python train.py --num_attention_heads=8 --vocab_size=1156 --hidden_act="swiglu" --norm_eps=1e-05 --parallel_block=false --init="uniform"
Each number is 500 + 40 x the weight over its row's rms, rounded and kept within 0 to 999. Layers, rows and columns count from 0. Numbers have three digits each. The size before them is the row's rms in percent of the matrix's.

# layer 3 MLP gate, 512x256, rms 0.0808, rows 194-265, columns 64-127
094:481492601443457494539459541526540538515475492612533584512506509446503460480389505576480520563529453588493535448498461468544522553516591491464502438505538514531511504455550492494474412505473449
101:532510540433548538578476480468467528556463501522436582516468464450485516545458498541506483490500507500496468529551458561518481456495519571505462413516563480498614547509503524457532547513487492
096:463509555512448530533450516499503497519420418516558452484467498506489471405428517523505498512504533555553456416465555427527458485483473493560553548531550493458534568490514528525540519508491437
097:509442469499504521429538469411515554520499518464513482508446478499496486531499558532495501465494494549539477460537501516485472505527451480584506511463501474498488581497550486537509494523487480
099:425424509494545517498488486530555431500487554456422532465531546496474545575483518531502450524492512516510492491544465489525477481473483505527561488455534505473533521403536441551480468520433541
096:450504541457529495588513456572515560504446537458489472497514500495503446564433526475505443494510484483468448527465528575544502585503535538500530524537446536548524515471459544552469537493517475
095:423520557481457520493513502486489510431525537488487424519485568520540446484483504580516482503475507412445493545536526495577464490537502468440498548521452524477486567544498551526466475461506553
098:503486516459511567467434467494505476585411571460564568491480451515462477491586505520560488522574524533494508509558480492447493421466520444448555600465494526573448510453540509492484532547512515
103:430578506533558476449501510540458460566558568451468486547467447496417523520542470507522469575510525503507516555545473542453565506462479479510506469395488464542461531531458515428446468503538481
104:502445560478456547535435483413580554475486512477599537558506477497395498438486442461457498529491464443505466423560462499453517433485427538422563494502512470526456460415595602426532463544476502
098:489463537511524500516524496495558470454470515427516448611414459477505470522444485587515548475527512550517400451551484510464483461502509516523581461573476493530562489546487498531487518565495442
099:505458532551518513467412458483554534524435435462517508604440593531464542489503473504520509521501469511565464431536530458520540498541482427493511511476541542476513530586531512449518511509486517
104:552492518505455533527547405567588517494561454578436545548506532434473466487503511536459468480468504532582497548492445563450444470478577529498529551580520481528501493501504487519464451473541457
104:521456493501423507483510523476515531462450524442556481509498478552510524586442533478485528541556473468509524443418558445528509451592479483472444437505553530462503510531511458514545477613482480
102:429476555484515489458527548559524486490539544545483462460463479484653469456486520470463543494499512424583580565459496485416568496537539484475452515501539521477497473459536501539551554393495547
100:446397503515447404527522536505479466444424570506495503492497499488495584466521582528490527532479475527554497530494516599478535497499435516513474477510493467498632512526466434547468541509479465
096:491457537515562481450494478517539572533562566477500528533440531522510515549451466513521581590518535501461501367492452485547503522430531539480564568473466522464480508513473465489409451437541479
101:490514585483467519508450540482462510575526466464467479487497467493571458464464445516488463463515582482511576522472533520522539492523492465511458499458494511414457490560559458498495535494455496
096:462521526451501522544502508466442432507482510485442507611524505506538489507496473514599540512588471513466537475516365544483484509479382468438514483446489459542448488500459573453482573491469486
101:556505566468514449539477484421459429418502546530464548527490470523510428510519550524472484561503485539543436487504527511435523505452481550508554520448500498517495539438523546470510451480527484
107:452423505535581578483458557521540530485472502545494519524570524554500516490528514513505563514461509563484530514537542523598507441471502501469536566496509404607529450497458544516546472519412476
097:413562448556536464538578455504452515561483552513490536487528355495455465459500495477511487516489450555555516442458477592552500503513429545466521476492512482591543508516442543530531429494515543
095:461476494503451519531465497561441447557464448463505528540512498480468452539588520578481453505505491485464469493502513545421494563521443384443535500562494546521529486497523598500564525504562470
097:501509585527436466493513568555501451525535546525488498475547498451574497554383503544504409507513532479417507528444506538468536536427516554397532612495467558458443573495554560503493434464466507
100:502487548570448507442518468528530527522453513497542424487443469431505437516533449461493527460548448516443464541602544465508509512483530493394489480485485551556457517451496552557514509559526431
108:513434527528529455543483503532455484501508433531525430562483427511537460502455552489550517404639539502405467533607505497500524468532527486527488520495520537530545497497387535474450528514449483
101:516528456496489512474513503490497434510462525512471544514479486481498518493482556453475588504544561470562480466451507450447474561496472612471471549571500532493462444477487527479493497552480530
099:490521511470532501498503524463472482452570469513480483632576453582484468554525449543478517467502498531481500484464486448519491539547473434530516555482459494426495493487535512532463421472500525
101:479525479439519500518518582505487468556512468475441498428454502512468482468426531525488509450611535456534544524529568548510505506473508532460491510463495475491531506544532446493537471514519558
100:508463529527499461495542460510591518471539482591482529505492496556476516443591534492450502554439531586495466511421525495478443500555451481530544511545476525441491508482514591477445551471518510
111:480482462532538511570475538511548482487521486449478498547513476499587542477514445492494494510568579447512489482496523497504482469541535445477483535533563488476472478472473441483478468472446504
103:552529484545520461491540453482527518509432481446517491445574548517507487540524471511515600553457481498557460524509477479526439480485504504464444511531475461507561497480490495510465456531430551
102:513526477420530542564544431494481445511545441506437495488537545507504452510518483465495480450479549509516457564495501463478537477456585446424483483453499468501514462570432453466446503467493486
104:450471558522454497477510481544459472558509504549464475546475560497381525482471444428495518558525544497509494516534579432445456496443531547480534527546466460452559503496495488457434579515554526
097:489496518498524502601532473440403390522461537480473458462471463525461489481560553503490536492584466447543479565518449560518562561462465520517556499539474543548492558440471560521464460527476503
096:546513530581441503566535514492484518535448532446479491474491536508511463452532516511497488470526475480508545495470478401438523505513456521459506484463544445552574498441522490504548459520544560
106:508473560525502463541484462505472546552601530455517502467508489520508520494516553582514486457442554526503580572462510470511451524427459522526550486503440441506446455475580404514496512517526478
096:437446493524541477505493469518477527479538478540505506470560436494506508481437448471518502488524521537558542513436518455465509584451503396428487505497471520588551481515499554539597481589423532
095:536462523554480492475484450539463518526545505516544528451546483539569500508518497493510526490540506490447441421421439491428469461513571567517524578520542455493450457517492553474539469476454540
099:522525485546546521499568568517518520501543520490483463498473533489496475433489460484515568525556432523449489528415549411583515440506459513460493506508544473519470504499546472436515497480507507
103:516498480510567515465439523440535510418499520535487574507459432552458487566496503480508452596490491477511502522474559485433529435518491527505492423487523512501567455487516550521489491504481520
108:497441532543482531475532507470492497464529561496505527498509573514522480530553466497580544501489457441525442481500480480543524475529489485517472524548472541563521540527572523482442538581491530
110:519523547466502533465530443524507482448482490526524479514466522547514444541544538424551508540469455490515474504513469458456492481488517482525503512505520503494496510543521573404587492459439558
100:565471543505485506546514518530511467504539525525418472522489510502521551472491490482556499480519524474501518569539474523486538422481509613491479537515499565498513429490522492528503544537379517
099:479387533512537546417474533530502566541456483488434487502541516512407494505437545591536493421461548497519519574449506474493529510527488481571466494501525482523501498486497503501544551509540509
099:521520518437533509458485462458474538564512480548435456490468410537400516492518501494497483470468514510510595494574480530500533515423577462518519503534452463459449456491513531492518457476537541
094:474538549486484495452469464489524475456506520521533510499586489504565576446429475539475536528519557504445531493486466458551483503415462519569439476553440536516456500495444472533558497520533510
105:452568466491479519520470415483460478533498482442478550470523519445550525481526467475451504469554494471511490542462482513542494494454490502486493514464504434470565484519499523542486469507523495
102:515458608522500536546411524454535463506511471451513492514477511509544493469524523407459555522425512439510635463574485535437552449494509487520467459547515553563482537451477460475474538541515514
096:582552443497548482541494552552534538507515431509505515474409490480486535522492498467536508524522554470529529430504487483464511557471449526526511468530498565593515508427504571524571487573520490
097:582500493434487423523513504528533508571445533484420520573451543562512456503521525459497462583532483566584517515558544478510505555492538500438503438460467439417535597471487539466558539532496499
100:436497436401497460404489487474517463472479411498490525517441472542545555534517510525539489507533452453506513428515578417524531508458495488477494537468516502522445562500540478491540472526521486
101:454504586496524479504456562550492487494497527547500615549408517607452531541450489463454499559511523414532475514525540502528472548488503561516513545522561555495545554558470494522576542446448480
091:520476455410505497594479485514509527529452500525556536536476498518448504456415520453556506516584481524560517540466494492450498471551532515505502529525475464485505449497473496490544526479465475
099:561527504486485527501453547492482459470465519437539561503450473500431374397481516458495575535535523545523439419488496417543503525458538528497498515524520503485487452419477509406498502494524448
100:537546498459554599537591449478510478543484476480525529544496463515518494511465492493557555532477523501492510519475465530542502580559468557512534443525552467528433399442583474528451521534509555
099:451462447495516441530465487487467473483511512584465510503498484448454493522512498473500453510496539552535494462512503545470485485492518533546479456518502450495489498497557452479429578546492582
108:473490502534504534538493504492536434468570446542574521579547545449480498416424516462511539508483495527584491523443494484519493530540555491417581609447539493537506504575479589487512577537562535
104:489504459499499500515483388469495499538488460486468521546530534555498460499466557511451548450516556536503484485500485492499485476566492529504494506540497539462482456514463473503496503483500519
101:510507539504516467544529514547472477486530532500508540484561469502490452445462438528458473512521547534473496460513463535544487427523607517522460541513531500555434482493435527457552501507450529
100:478560506549502560492464476601572552540440527467491545486464510528508476435471491550480428486499500469515596487476545489517540464520486546492499507457448454414517479500558485467482525533504529
096:519469520565442518393513508503447458516457493481540433500569415479540536508520556480519498511518492524493448490502532526489449490513512511489569503555519488494570488467443490533482498599553535
104:498567496495532487462495491519486548535463544437465475560506447523395577541480470471473521539466541490519472463492510551484470469484514488554586532494537529525474485527400552467541470518499492
099:597562516455494513513499487480533496472551415515544468504467489545548570493439423422509501436483477509543508475506484424484559543513473463455542473548466466489518496578512511505534435501486459
100:541580540561546461463483460494456507474505447509490497498527484459464510465643510533524482423521466505527468508523444455496499481524560487461461537511477523484497476582420522519488508496476488
103:524583488499460532481466478442441495515445595456577496405517513477512513487508493481471492524541480465527488434467428467396477553548512510541629433526474567508536588538577479472532505513545519
100:448491503543511501514462479430472493458500445576584477486462423512543515478504461469454498514536505491486536484498538541443555503581493522489447491532551507496533506520519482509506432489513482
096:492484520493525548501522427468456522543505513479467523443550543494505489467505474482472488511555444456494561462438437565477511439554470450561545477460476426570409520536445478512468479496488472
098:457436442429577549537507480537563447539488505469528519506529523542495519448441502426524543489519440426578472523455453556487519441472513519530538527456498513467567463535527424424515434472522486
099:507498487467498481478545469439501513563526462468493490447520475572528485541568480434467512407536517496448508535478504456485473477493507527456532495487486435507517485605472471531476479450550504
099:458504536494456483493559509497482494434430450493485477563606446510497439510454521581437467501476554447450483464508485455516481476503458511498572506512538532450477492586441537553495550489510441
104:453410471460551462477426489497500570451533437515533517451454581566556536494484527523480533452494551442512539538506538518499562544472473515448496464503516472445415493507494488511501479526482526
# layer 3 MLP up, 512x256, rms 0.0817, rows 194-264, columns 64-127
098:555512425575521531510486461562501505480491515488522429520440470499536492482546503479553455404502558456488441573488540527365530499493453477503450545417474551466490454499411550484593536488537474
102:475499502452455518503490454539557503543462456459491506481480433514562403550446438467510507458485537507542488461511557506482479459448514506506503454518540508476467507537513484446485524564475522
091:506487542448504521540402583502515497474475446464510496453502443533523458414412510533519534494440493521549486457434541457534421539463564509530508556519536508500490528523490480485513489521474503
101:513489433486566530486452483426468420434458579439489512496541460420491542480485557506493535477518464534539498500485568476546446517442500505485554482470564548461601525492442597502507496561479500
094:453445482472539551550523546441522497463461512530499545464610563453496543560446481491516483485544504453537459486553426529489479521418530465529503526412547490452465488498466537502519496533495544
096:530481485483458455520513504571497528502536498500537495517502480525425531523438515580534495422505470480527433427457478503460395479427488496425454505487512476464460477520505554514481518505537509
102:513500394439491451527470541556500520502474511467499498501541450506524484500513506484531548510523496485431525438547512498389466491530529493517561484475528516533489467523431465561535495408556504
099:543446463549494574564560535458552494515456537509457499521503523458464508496470513444564593549498532513467465501538485484396456590499512509474462514499517544504549519530532508503426448496468459
102:543492498436482459547538486496477454540476462590459500499482520486484475519461455498494522439490498483532555491514504502462494516501498519525467512525461442489543517584551453519559479531456519
099:462406387362514550587464547519503496479457503487487483510473493500497549480514536494450535547559544480417498451508493544549479472493585480424599437491474550507460489554518507445567571482530456
098:542539473487435522514538499487531610580536528567557588478546505580480479498561517531479428541564469486477617544458512450525511509485493467562472458509514547457440504496515552503476534479489513
105:449468516469515510492485481488491507502480467463526530597505511572493418475499459520458473518519457468535484473535521413567553483480514511473495477516460475484496523579568473513522473555505520
106:499484499415506490529516530561445491487508542469507472519532617438463549391470530505494463491432484468425551515428548527516565493466515486574497483463535523491499536499520501452518523548491543
105:550497490423548500548520540539488510542482540484450497522515536534471517538534472460586578437431462445475537519546459508514536535438480561515453453470491444520554512501480489479545597442454617
097:494592474494468436536498518540488503529482623480508481436538455491474444475434455457486423570508462499552473561488472529411485486535534555498525477508480481509507596473451425566496473551531469
101:466510402447436460601566513566504497491471485536560467524485510479532478474472509480497497540469495411437444505517460609532501497416485516540456597512521489541513437556436445501475589484519507
094:412518386518521450433485537464485443475487513517532510449592469466505544500536484486482472453537436385498455498485447570531493495501495496512509548464455524564468497521544572526550515449483488
103:445458462525526525503488534474505525526523551579484527555500451494484523507460516523520514457556505448566507568499508507473542484526517457497438515402563516481588539505479525514409488543463541
095:543452497505523465546579487498493542525470453562452482434540467469481565491491457481410522489420515464491447464466615502448475511484577533543513525556478470517548527522527525476489484481474486
099:460514559470597506505478517495595519582501476487429497497479475511539553490511477427522538462539470501420487522515427465506452553471491500540470452470548513457518464524526526515523524520451515
110:478479497462520456501491415584446428427518539418491523417518539509499496389500527541504505469498427496494423495531477493526493485469520423453475532471522477585500567544477506476490551503458495
098:513454562456485458526540472532469503546552458494487482458521447513478453472481472445430482508579472481506535466490494498435437514576444495521549464494449480494553473483536513492504535503553418
093:464452430476526418508494453469458416493457465434438521415463496490577495498510534478555566538440505505467476460555519458470482510459556492533490485439544538472539510492539521533479524560539502
098:500468476502480453530507514478560495454492576496533499413527521419541459544396473471455411400498542494514460479519404515461486553487467486493442522505509554514461527432533489516503532552467545
096:497506503522533513437493468515505495539394480496504489441477563422493536451528518422500552512485557472491476479444554542551475500453596476508415491495463536451497460512416502493521461492483543
102:554486483462487515509507490576444429465487505576525514512523485442507444545595586511429622476519544472429541468566527440503457553506589554524516475508513494494507518526530445486489558515492468
096:522536446492491448499526453472509488497448527537465528566501497518533547464479435506479452461539574551554478510528595548577485511511441460491538538538475416517500504451527540459504508526481398
100:499479500467450455512487479421519528494495451551452521409529543545473565565493465484492552432511476527511526507542501575395465458525499469504409503485507469496485469483488485489483522521497481
094:570464546533500508545485476536491467431543511547501499526553548505500508484530510440549451495406507504542519477492479522477529526495458543524485504512468466512486481511525521546489483540473447
096:447580526472475616487466474495461487518493540502520496513542494502513549583456462465525484446456513552485491479530484565532475509530604521501486554494504481519431475485473472512512454560525507
100:476550493402474489435515501503480420496460418463540502457547531471457534531510543399532508485447440529462539582568458447512557539507511562481502522446476493488461507533463529511556499441499474
097:492490468561507442495483452434563498512537455487519514471522538490540534531521456589519577470487565480527561428472518532531529530563497478459492504550436492499532522537455525466484562495500554
105:586472527507514442510470561555462540450509511449528541484418524506489461496464571527505515527492514476507442561484549526519474524444525558582478527480512496518510483509454516509438430516450534
096:504491544448562554548497450530500475479602513485399532507485583501499506464481424505534484557476497551504553519467513587503537564487520587531504449544469475482516477517533516513395449503505550
101:538524522517436488509523411489518457485504533516467523515606455538532506483485482478512478488441450502496468505533481486567503473504496460447473516459487538493500396447558491512513510546514553
097:557496445562468472497579518541463494503521508490544531497502465543452534548522463498487497493501456523498535520509478533565406507531483462494505472441460488503527524530429495564573493478454485
100:550508516542487498452547583539434535486465498511501410522476609482536523500480486507536495506498499501540482517439511521521529507625495492542499499461452523484555555488506493523454399557509533
094:483516540572537518549479444468462464530474463475482447485532457546540566457433461520471500490482548493500506487525560455490500480566525467573529494492485506546363518581504580534536504499505482
104:431480443515536501448489551500473505424534500553545519483439540387483600433418521462521471534505537537515466532473543500496431537459360455445557469526475507444499506545563388472510485472517489
097:448559507528522483530510589529481468536525510544446445482529557495482494474472419485504504461463416495468502585428503533447474478488502539491509476455487452528446519523550484470472509518528523
098:495504437494509547508471572452467469544445484513473474442564499541515547522487553495486524558507446469524514447526500475526573593473544480457476465413483565470574488445506531506601507481492510
101:438508478504513512444497520506459451511562502540493492483495534563467480498504513449540495530540433515443513487471496440539464498523472460543527532505464533502552482565536460422486552559517534
107:488489432488505498584532502460533460591547549506448525485488514576527443580492515484497572494546564565523498469499506566485535482535516522465539517434530480497473505536468521567501531517478484
101:528445491496456428535512514529561612483537486480560525434459477454484473484542532483472579444469488538486520494555470539511517503491441457514446435492532476518465514502440501409464421463461443
102:530525572517488511522522518538479436435599468477530547455487487476529456460499499429597468596527441508546449423517494419481515502501494501439544509492492547541472477475522470467564488536530512
098:549462471438472524572505441482516520456541521533602507436546472542485465485481492481532442489501542521431547511482432465485420440450523518511487440574472432499472469503553554528540473517579538
104:481540519524573524474496508450506480380605495470443462544523538508511547533457496551460524546546473521486516483529476512447550507460516550480511489454489519503468450481524470492540529410552508
099:508467485468499485614537513433536518535566502511489537488507526512527403535505579493531496521569485437455511574549486576521535507451529483545568544421468423496427465503534551481530491449475572
101:565431536523510521632479483453491465643455493384522514440469499481454535436515520423457542498509522413467565521593478471398536435437561454459477484577513511479437428503553442540509504542497517
098:506520496475573559511521546532454517485470499518520524402439437477450452488601541535466570504512577494535486427547464501482570445477466525511546521462499518549487516507526500543537436537475507
097:527425504471469473507528498569558581498439467454557575437446493602547472491534528491524514541541486476547528449533551455501476467555522529576499484510492471462514554517466496492513496610531462
098:510487473485585536488530502488482519543459504458447515527488516469633528452477507434490440574535484512492508480410523502489532558480529525499501512592491462460491486474440560531464485453450508
101:446512463505457608505524510578544495464455459532534516525468485558516502460468500522440504498495425502553536517513410528534513550485541478466491508456460486566462487451528497512488488455511532
093:556489501586504525500525491499482515482520521507489444460535559537496428544481454487540520484482521433448528553488435474502471549433468533451493485545483472522469492507479545425539563533528519
100:532494558508475541497460519478560494463465481499534553499534485513508434475516505518508578500469541548533441403543442482502486523514509512473537479535518525486525545451497525444461488558570476
096:507555503499590560458496512512481524460479439486498421467474471463469498550476469516481455581534508453503482510469424559542509538542492503504462412487571498532417460544471521551505523514540521
104:451475419517543453449426535485453462525478572487448587497511499443525502568511492514498495545509559460533445481489492460503489494471515548519489495469522439473487501415542528499446436583506483
104:507503465553580502575502508495490596406503481599540467437470510583471590563541518464519469476551513507561506530505516461467473531463512478462468441463505482527522442486462474530467457519447496
106:515474485442521529541459631477440536535520509431470495471507541492461494549481536439489501439475538474578509453472537522531502537440427513448574532475519515604517549520493520461521545576562499
100:493544442570486534463516496418534474555479560441492502511501470522502496508603533427451551556543501494493569541460507471386483522507512510499424470470505492594537433468495541513481414474518540
100:483485518533557563496527496417520453493525563619492527552495539473489528438539529445522552546478503503498468558446512516529546539516527526493560424470502504521491418482522526487481487546449432
099:590471460484519527526463422543482432539519523498518490491496475451556528540477417414523472557540518489486472558503472519485501543481456530484478523494479519512551513556527472471552574501497505
105:541516501533463498489479505501415423455491469505485521491505540465487471495480493490471461490501514456403545483444501504496473599466537486495484488548478450502486460484467462535496471494404552
102:518479479476477522501492532522526477490540503540485489500495498448532549519542491465461538520510503507482491450430536478495479550508497555499454520429491482439541544430490476612398587529414544
099:467510497437505551545478465457464482531487535515512551550499449494575474505585469529491513538392496502464550512519511432507438508492471441518512512555515501451535561498474489546518523518450548
102:496412495456521457475509450548534463525528438512478509549555467522451524479483515517527502447510468515467554488528567494545493448421505493480449533457474472496442460485473508530498529510494448
101:450495515539495424524529454451484544492448475478497429463502480560519545430507522547488476440517517530474494491486488499500536484545544530449489486445551466487447487544454533527453481489503491
105:473496554507519520487510487498492544518329470510498477511592485558575553447529502528383464515530484475549462481474516490512527556451498501517497561526477533524506517482519544563444492445503524
103:540532477489518528490502505495446485408535499526471458491480471474483501521515512511483488448534478514549535487513581573556527542520478492548505536523493563547454482527525562499562559494454547
095:521472537513480491436449540499475506560512481541494474430520546427505502449497479568473455559484506540479568524457488494540476560461470449542481506482525486523523527514578505446492503497474539
101:480479472528543583574432491447508519480462433501453468537487492487567488490528508558510536489511573498484512593506509513570520563433450487478396507443507491543476545497448518537515563493545537
# layer 3 MLP down (transposed), 512x256, rms 0.155, rows 194-264, columns 64-127
099:570490452522515550504480432582557476498528505519482428476448522493532486446512467455510475455471515595541507437519584490499529477490460451510603462614535485503422523472462499477460442504487527
103:537462466519451476505529469534435466583424476569534496530521520513536519487451490513501523515445468583519540542571527595573417557499492477533479535553493534549548515491467545518526505506447444
095:476546477430525561478507517438449507550504511536544495510490466420493459458452503532476458478464471518464504492465534524456457555480502477493531544508426464406484536538531509476495489586431442
098:506493480448486473474513395519548533520518537423523453490471430505474477540462561583399472457519506541480527523510466547439490538491463549492477530470492456541480541534450546461481473563491546
096:525488415514472540497501417437517477536454482479463524549505473469549483499466539457523435548529593487591511493489468550505468454474456572493462564468552506528516537508486524579534474528497541
098:502518496480511471479475391518499516528515549514484497514518546564549455509549529562478466451561461534470551558474499501533504509501538566512429506513465510517462424494489520541455490456523541
099:447541542524406494456569555491543455506495463546515524529473575498457435525563578499466464525541512469491424523421544528543536463475467467489474522497508512537593469521470542435551437543449472
097:459551446500491535485549462447467504517540466455542538554526470530500514540493521493525556529490546461512551468461525555501526547570449553527488526540515499503514482509503498443496538483474549
104:437513477520526446572464594454539475533524487516437559412500550501531557459532485443452525516496453422577523508428488495528555496506468507540526446521503490546475506470518440488532528503431461
101:521528523464500481426536520488514471486497553538402534497542590508497454529494484506499538502496531503508475469551502448421500543517439455504510444544425501510498512513506458514471488563562519
093:415494526540520563553464559536592488477453407490516456471482579512540514512475558455528521433508497446502453589526495429485497491487484493570577633471465526482488529500570541459530444503444460
097:476517539461538518551511451513506588454543541514528550504551488489456518499490513518599532481494458441529532536500423570492466441484481520503526459485516463487493486547574588538466472514518451
105:526543508574463444455502385505459471549503473536485524477491499475553509501453438431513418478502522459476502465482517530479431515470482480505435496471537461453554547484488527480517446555454494
102:479567473534529451560491492507520486525518447460501528448476577500453523492502473519458526478521429566508461473531529490519469600483539532498467495490507510514529526537456510530516525503472481
101:501499492471497563463464517544470400528617469594542375480532551468501549487501477467474527525464550477527491511502541513546490510449536563538502455480525440566547543444464528542467491520554498
102:552501582452528477456474626445490529462502497556476537511503594478516443487456412491508460552505588514477522458472507550445494507531607510527531488507539558508528536511505472496439528511559538
098:538578497454502534554530410426470474401407513421472539530512515474487555544533534467512469470462513486460544471508515484528466448563446488562542552546488448485467542496486580456570488513506491
099:548468460516481503505458515482513454456496517537533523502507505558483506491413499470606571501502453518500526531516546471458477456499486609553553480523486482504483402511529521472498508442565462
093:446504511583588432488536550525443485553516509506521484415486490522557487481478512515475454518471471511546512531569510527455500444567508474514498418539500493454549465439478488455553490490512482
099:543522493513502443582496647514487483504492482459512577473515461427514488496510435553579516470482580507547490522481428420452428473526546504540480493434492454451427627489493475506469438497554465
105:522511523485464548499440533541544455495462544455553479519410537408509544463541496598550524537517437524533474532528507469459495471489442505494480598488518525485479504532520574480458496403485510
101:488480469531467521499477511425474450483493475533559541452543550535517523516433460511444450491558510393446454552484568505446533489498529536539415480427519508538530484483450574598489494445493428
097:440490546496528423502432474460461540544502506566482484470511527565519510536517549494533590447506450496492517518451510513514399439506525531443551521475504498455609489469453497485434511546570505
101:514552516485447487546582452444495506513456545490475497448450544499510531581449601483570541512478505467501565488496502455503524551464373431526457512499500513552460478494538453488540517469557554
098:537523528470493538515487525600547513528479449511488475502378503575537449549449455508484504566520432518511393497539425513495512570517533573485449519476433476473527541479461465509509466483554484
106:525529481527490554538470472509452549549516447553500427501456577487527547475457538524501506515531614481493490490487500511498522445517469540498491554541448456519583533461491519518490489437546541
094:449465472544568499492527388508458602522499569488475487511503519520508467535414508514486524511481490561467441452537445450485499552532425502462424481532484468455496539544548574486558476506541481
100:541546386420550462515497357471472512464514489527490446475515497476482514504546487517544496525435516572450473478529489476492509540467548509528494532465485455517478566470489493522456441575498468
103:526412581510485494549489516507443503520479482530504539484542542471485435459560472488612492514500472508544466409475463507422543511481413515514509449502517474511555467459524571479501508540486552
097:515494477490436530501446601531498528466496518534560555516523470517561540465542486427517476450647483517520521458496474516409472506527494451566443485512528461438500524506517499410516455531543506
099:472523413521530513524479471478536486499412482534505498469525505500502398493416553477574494518405496424470460473496537505478481511541414444549501544535574530498493568541504483449609497450533485
103:512467482493509573510484602521448491497512535537510477469530610607521513502506494470491524536456548466479488544446418459499411535490480441509513470461448484526445474563488463514515577434483517
101:497573555547500383452484528543482513496489544472466498497531489458376521508456515449548531552496452489472541476500506452510476544530398559490523547498490497546497492478523493551504483492453505
102:532447423561472487556504488489440442505527501523583495607470540488471527482489557484459514510495436443510485613497575583489469484441501513506450485536463441478459519521587518524479542480549425
098:510544549448511435469548493478500560557457417425447470586514581517467502527454526524482460474437458487569484490468498512539444505497515519482514503425535504570490549457493516522390582507470605
096:503479465468535504459486482533518452454492470394473519490540497502502577491466542501464549525555502559493528448561535533541479520498532480487454441483468534510466485458526547536493537509475562
100:474441519460428493522453464497531453540455554513477400512515470520418432493485493556486414413472434482468470505535470424510462446552511473484414494542516531501448556510492455543501545473498519
099:477491586455486486582484553410546499505435513479620464472551390555531535484526501547514498478396574467499542495483497456510433484478509484468531537467464481519471510523558533469515479420463444
102:531478413523506503600420473528488578456530456501428557486466550396500525517536456531504456514524582492480488482441537545450501533474531545492517468507510514516463561525452522449485501552477556
097:425519502583473486525520473495557451485458469546504574540479532503491523457541531533578468468508565488483470632499537477459503532449528550496522464512460458504486442497452552505511477536481450
099:429559494517571549493466497443505483422567568549502568540535512449501528465495493548511508503480499567472507466554552494472557532548485580487557469460467489441487475494477520471523500493504422
100:470475528388500519523504553465512547518498499521488510593464513441441559527521499482535568606467511447463440540424511456520535454440544467553462534495434493481583458457509409548510464479507536
105:415497558450504502490564494519545522497485524506548483486469445486476460499480487497480467523518645522513491484453546438536459502462432576454481491490495545516503507553546419481465555519551491
101:472515565530512521474558545588543540514514471461484511545446504485486526509486537442499600503557568461560489499494561550454528555578507561573535559464458505482496520556472569472491374424471452
096:507566485573518554402503573576490487442488449555516512494557508551435501499494552490455410491490533541498432482447469446517574512452447430525508535471544454548517502479508522440463502481518530
100:534486479446526547580474424472488485487436482519515550504475533495484450529568451478481505569528472534540454476496464513546455548488466524450502438475453498442502518491463468512492459495549447
100:519548504500547548544426553447487552394518528469445516461517482460481471526445499458513542512498450460523511498531451464528471490584486514476529470453519507500486508523455549500513466549514471
102:514458550590469455440437587517478603487463526520506452491490573430508457401562470501504471544555498556497477529474536458510552500534477547473537498469580518455502521542437576481504538438502502
097:438460601471490492491489431497390445453476487544488496531489487468515489505443525511483474411472492526493554462445540504554515500440470535535556499524457499546575462500488521418506451549451486
099:512469397428484479485554508538487470415522489446598467509555466497524480467412497512508503541540483478473489477489516505494551495479485487500539503459518486471526425506581447539460446481439513
098:545514511530522489461475463544461589540545562511530455494480506563514422517532482513534471490552481482484498474539459563476472508538510549530477526460529446489524517420476522591428464485535485
097:497488461512467563475459490507528453489503493499490464573461439563521481533471608465538485448520489494506461457475520509495503585517493497500514542550474449549458521531479526502505537499492487
102:451520531507477519489578561520502479479489504507546472453516556453507607511484481539519415371556473516455475457462467496500436545528489547496455529500463388482479448450564521449546509459501453
095:508447544491535514545407533525536424501526419480537431528506492471484573506488518453481513481449531466473540506483451493487434494511422521498523606495542473471455536563534458431510564487512584
093:579501529459513525458474467563488478514423466481513500463488532492521435483396500496555439487528545475440523501515533458440561521517534526482501430502456565440484536483502521479436471507537511
098:439476468505501573445505525481481472535530468472498511441425471530463490556508502527490516480424472481436510502475495489517499552524509577504508496450514495454479461458571493508469468464518484
105:531562470475488520511536512510479431454503528536505442501581488512492512520522511515522511458476535539456466495476451474497552550479526560536508424472516513531479484452514518485433483518479560
100:547495469512485446542492631478434456466447440578464460521402543501513493543506533464408491494487497503508513468438473439447470498398428521551460577522423564524537597517514506431517516506463496
105:485540487492444447455490424508510514499456488476548527561482457486456485508375489503515558522529527466481466587478559518522464498553480501549518441470499454535563441535546527511556500500526560
100:453476510495449476449521514433479488481594589421500500530489511514465421529512504466465517472540568508554532529512461562441473445450474457579427514529470533542546499493485535555519463516467511
101:510521426526514492504550537550496492511485478509524589452502463502480579534481462473517503518535512511537510531495511544524486440491483576385491509496565550563537477523447510492466545481497504
102:543422503453447477411501585457429456527501431568488493587537506456495540497465481466469467488428508488447509492446464509536469517493489491432491486466502477544477519527420448546471493503458595
103:511586590502483504529419505539527477493505489450480522528514567546572495530555461541469463510664524499438587436465452504506503553559525502496445581526503537530501491476516507538472477497535438
102:433446523485435420477478520466441551498535549468535485489493430455561506498505513509461492500484485509413500496539493450517559476451497506504543477462493557458479463507606426564542513499519452
100:552511450509509519505472468488534551409500534487502464546517504504538502499556471496496457458582463503481436503488498448414564472518551500480523512499468485517542488459441477599542453484513484
092:481483562496513496442564523578497515509528444460541475505468524538505476490504524474493522556490460493420436512595525493481493438425483464509515511475551481551464458529463489433468516560502471
098:506462493460543575504500567499571489458427482477444486467522546495465462482467452429538500496473528507559500492424473480568537508456419526436499499435534543504539504511575478522534524502552532
097:558471567438545538491427476470502446483471499524485458475474478477470504436465490473456470466525526551569523491465551524539602500518477488456515568530432564503479544524485443579494518529549581
100:560555509445428490480538481465530483484456529520494487489500518536526554458477473561552477604527472508490465500500576505471539441476511396521482372462447506542401448586548439522474522520565502
095:481463491522494439577486528480466466485490511528505547484558499436486487472509489536508570510415513478448458505469467424494431530553465517565536531513502438522468571444592505552505542476441541
102:450469494544536428507461589509439471430405486496444471485490519383474515541464481563441498518494508537479501449592486516485570552497405516476518516528483549467547464514519509553574505522496599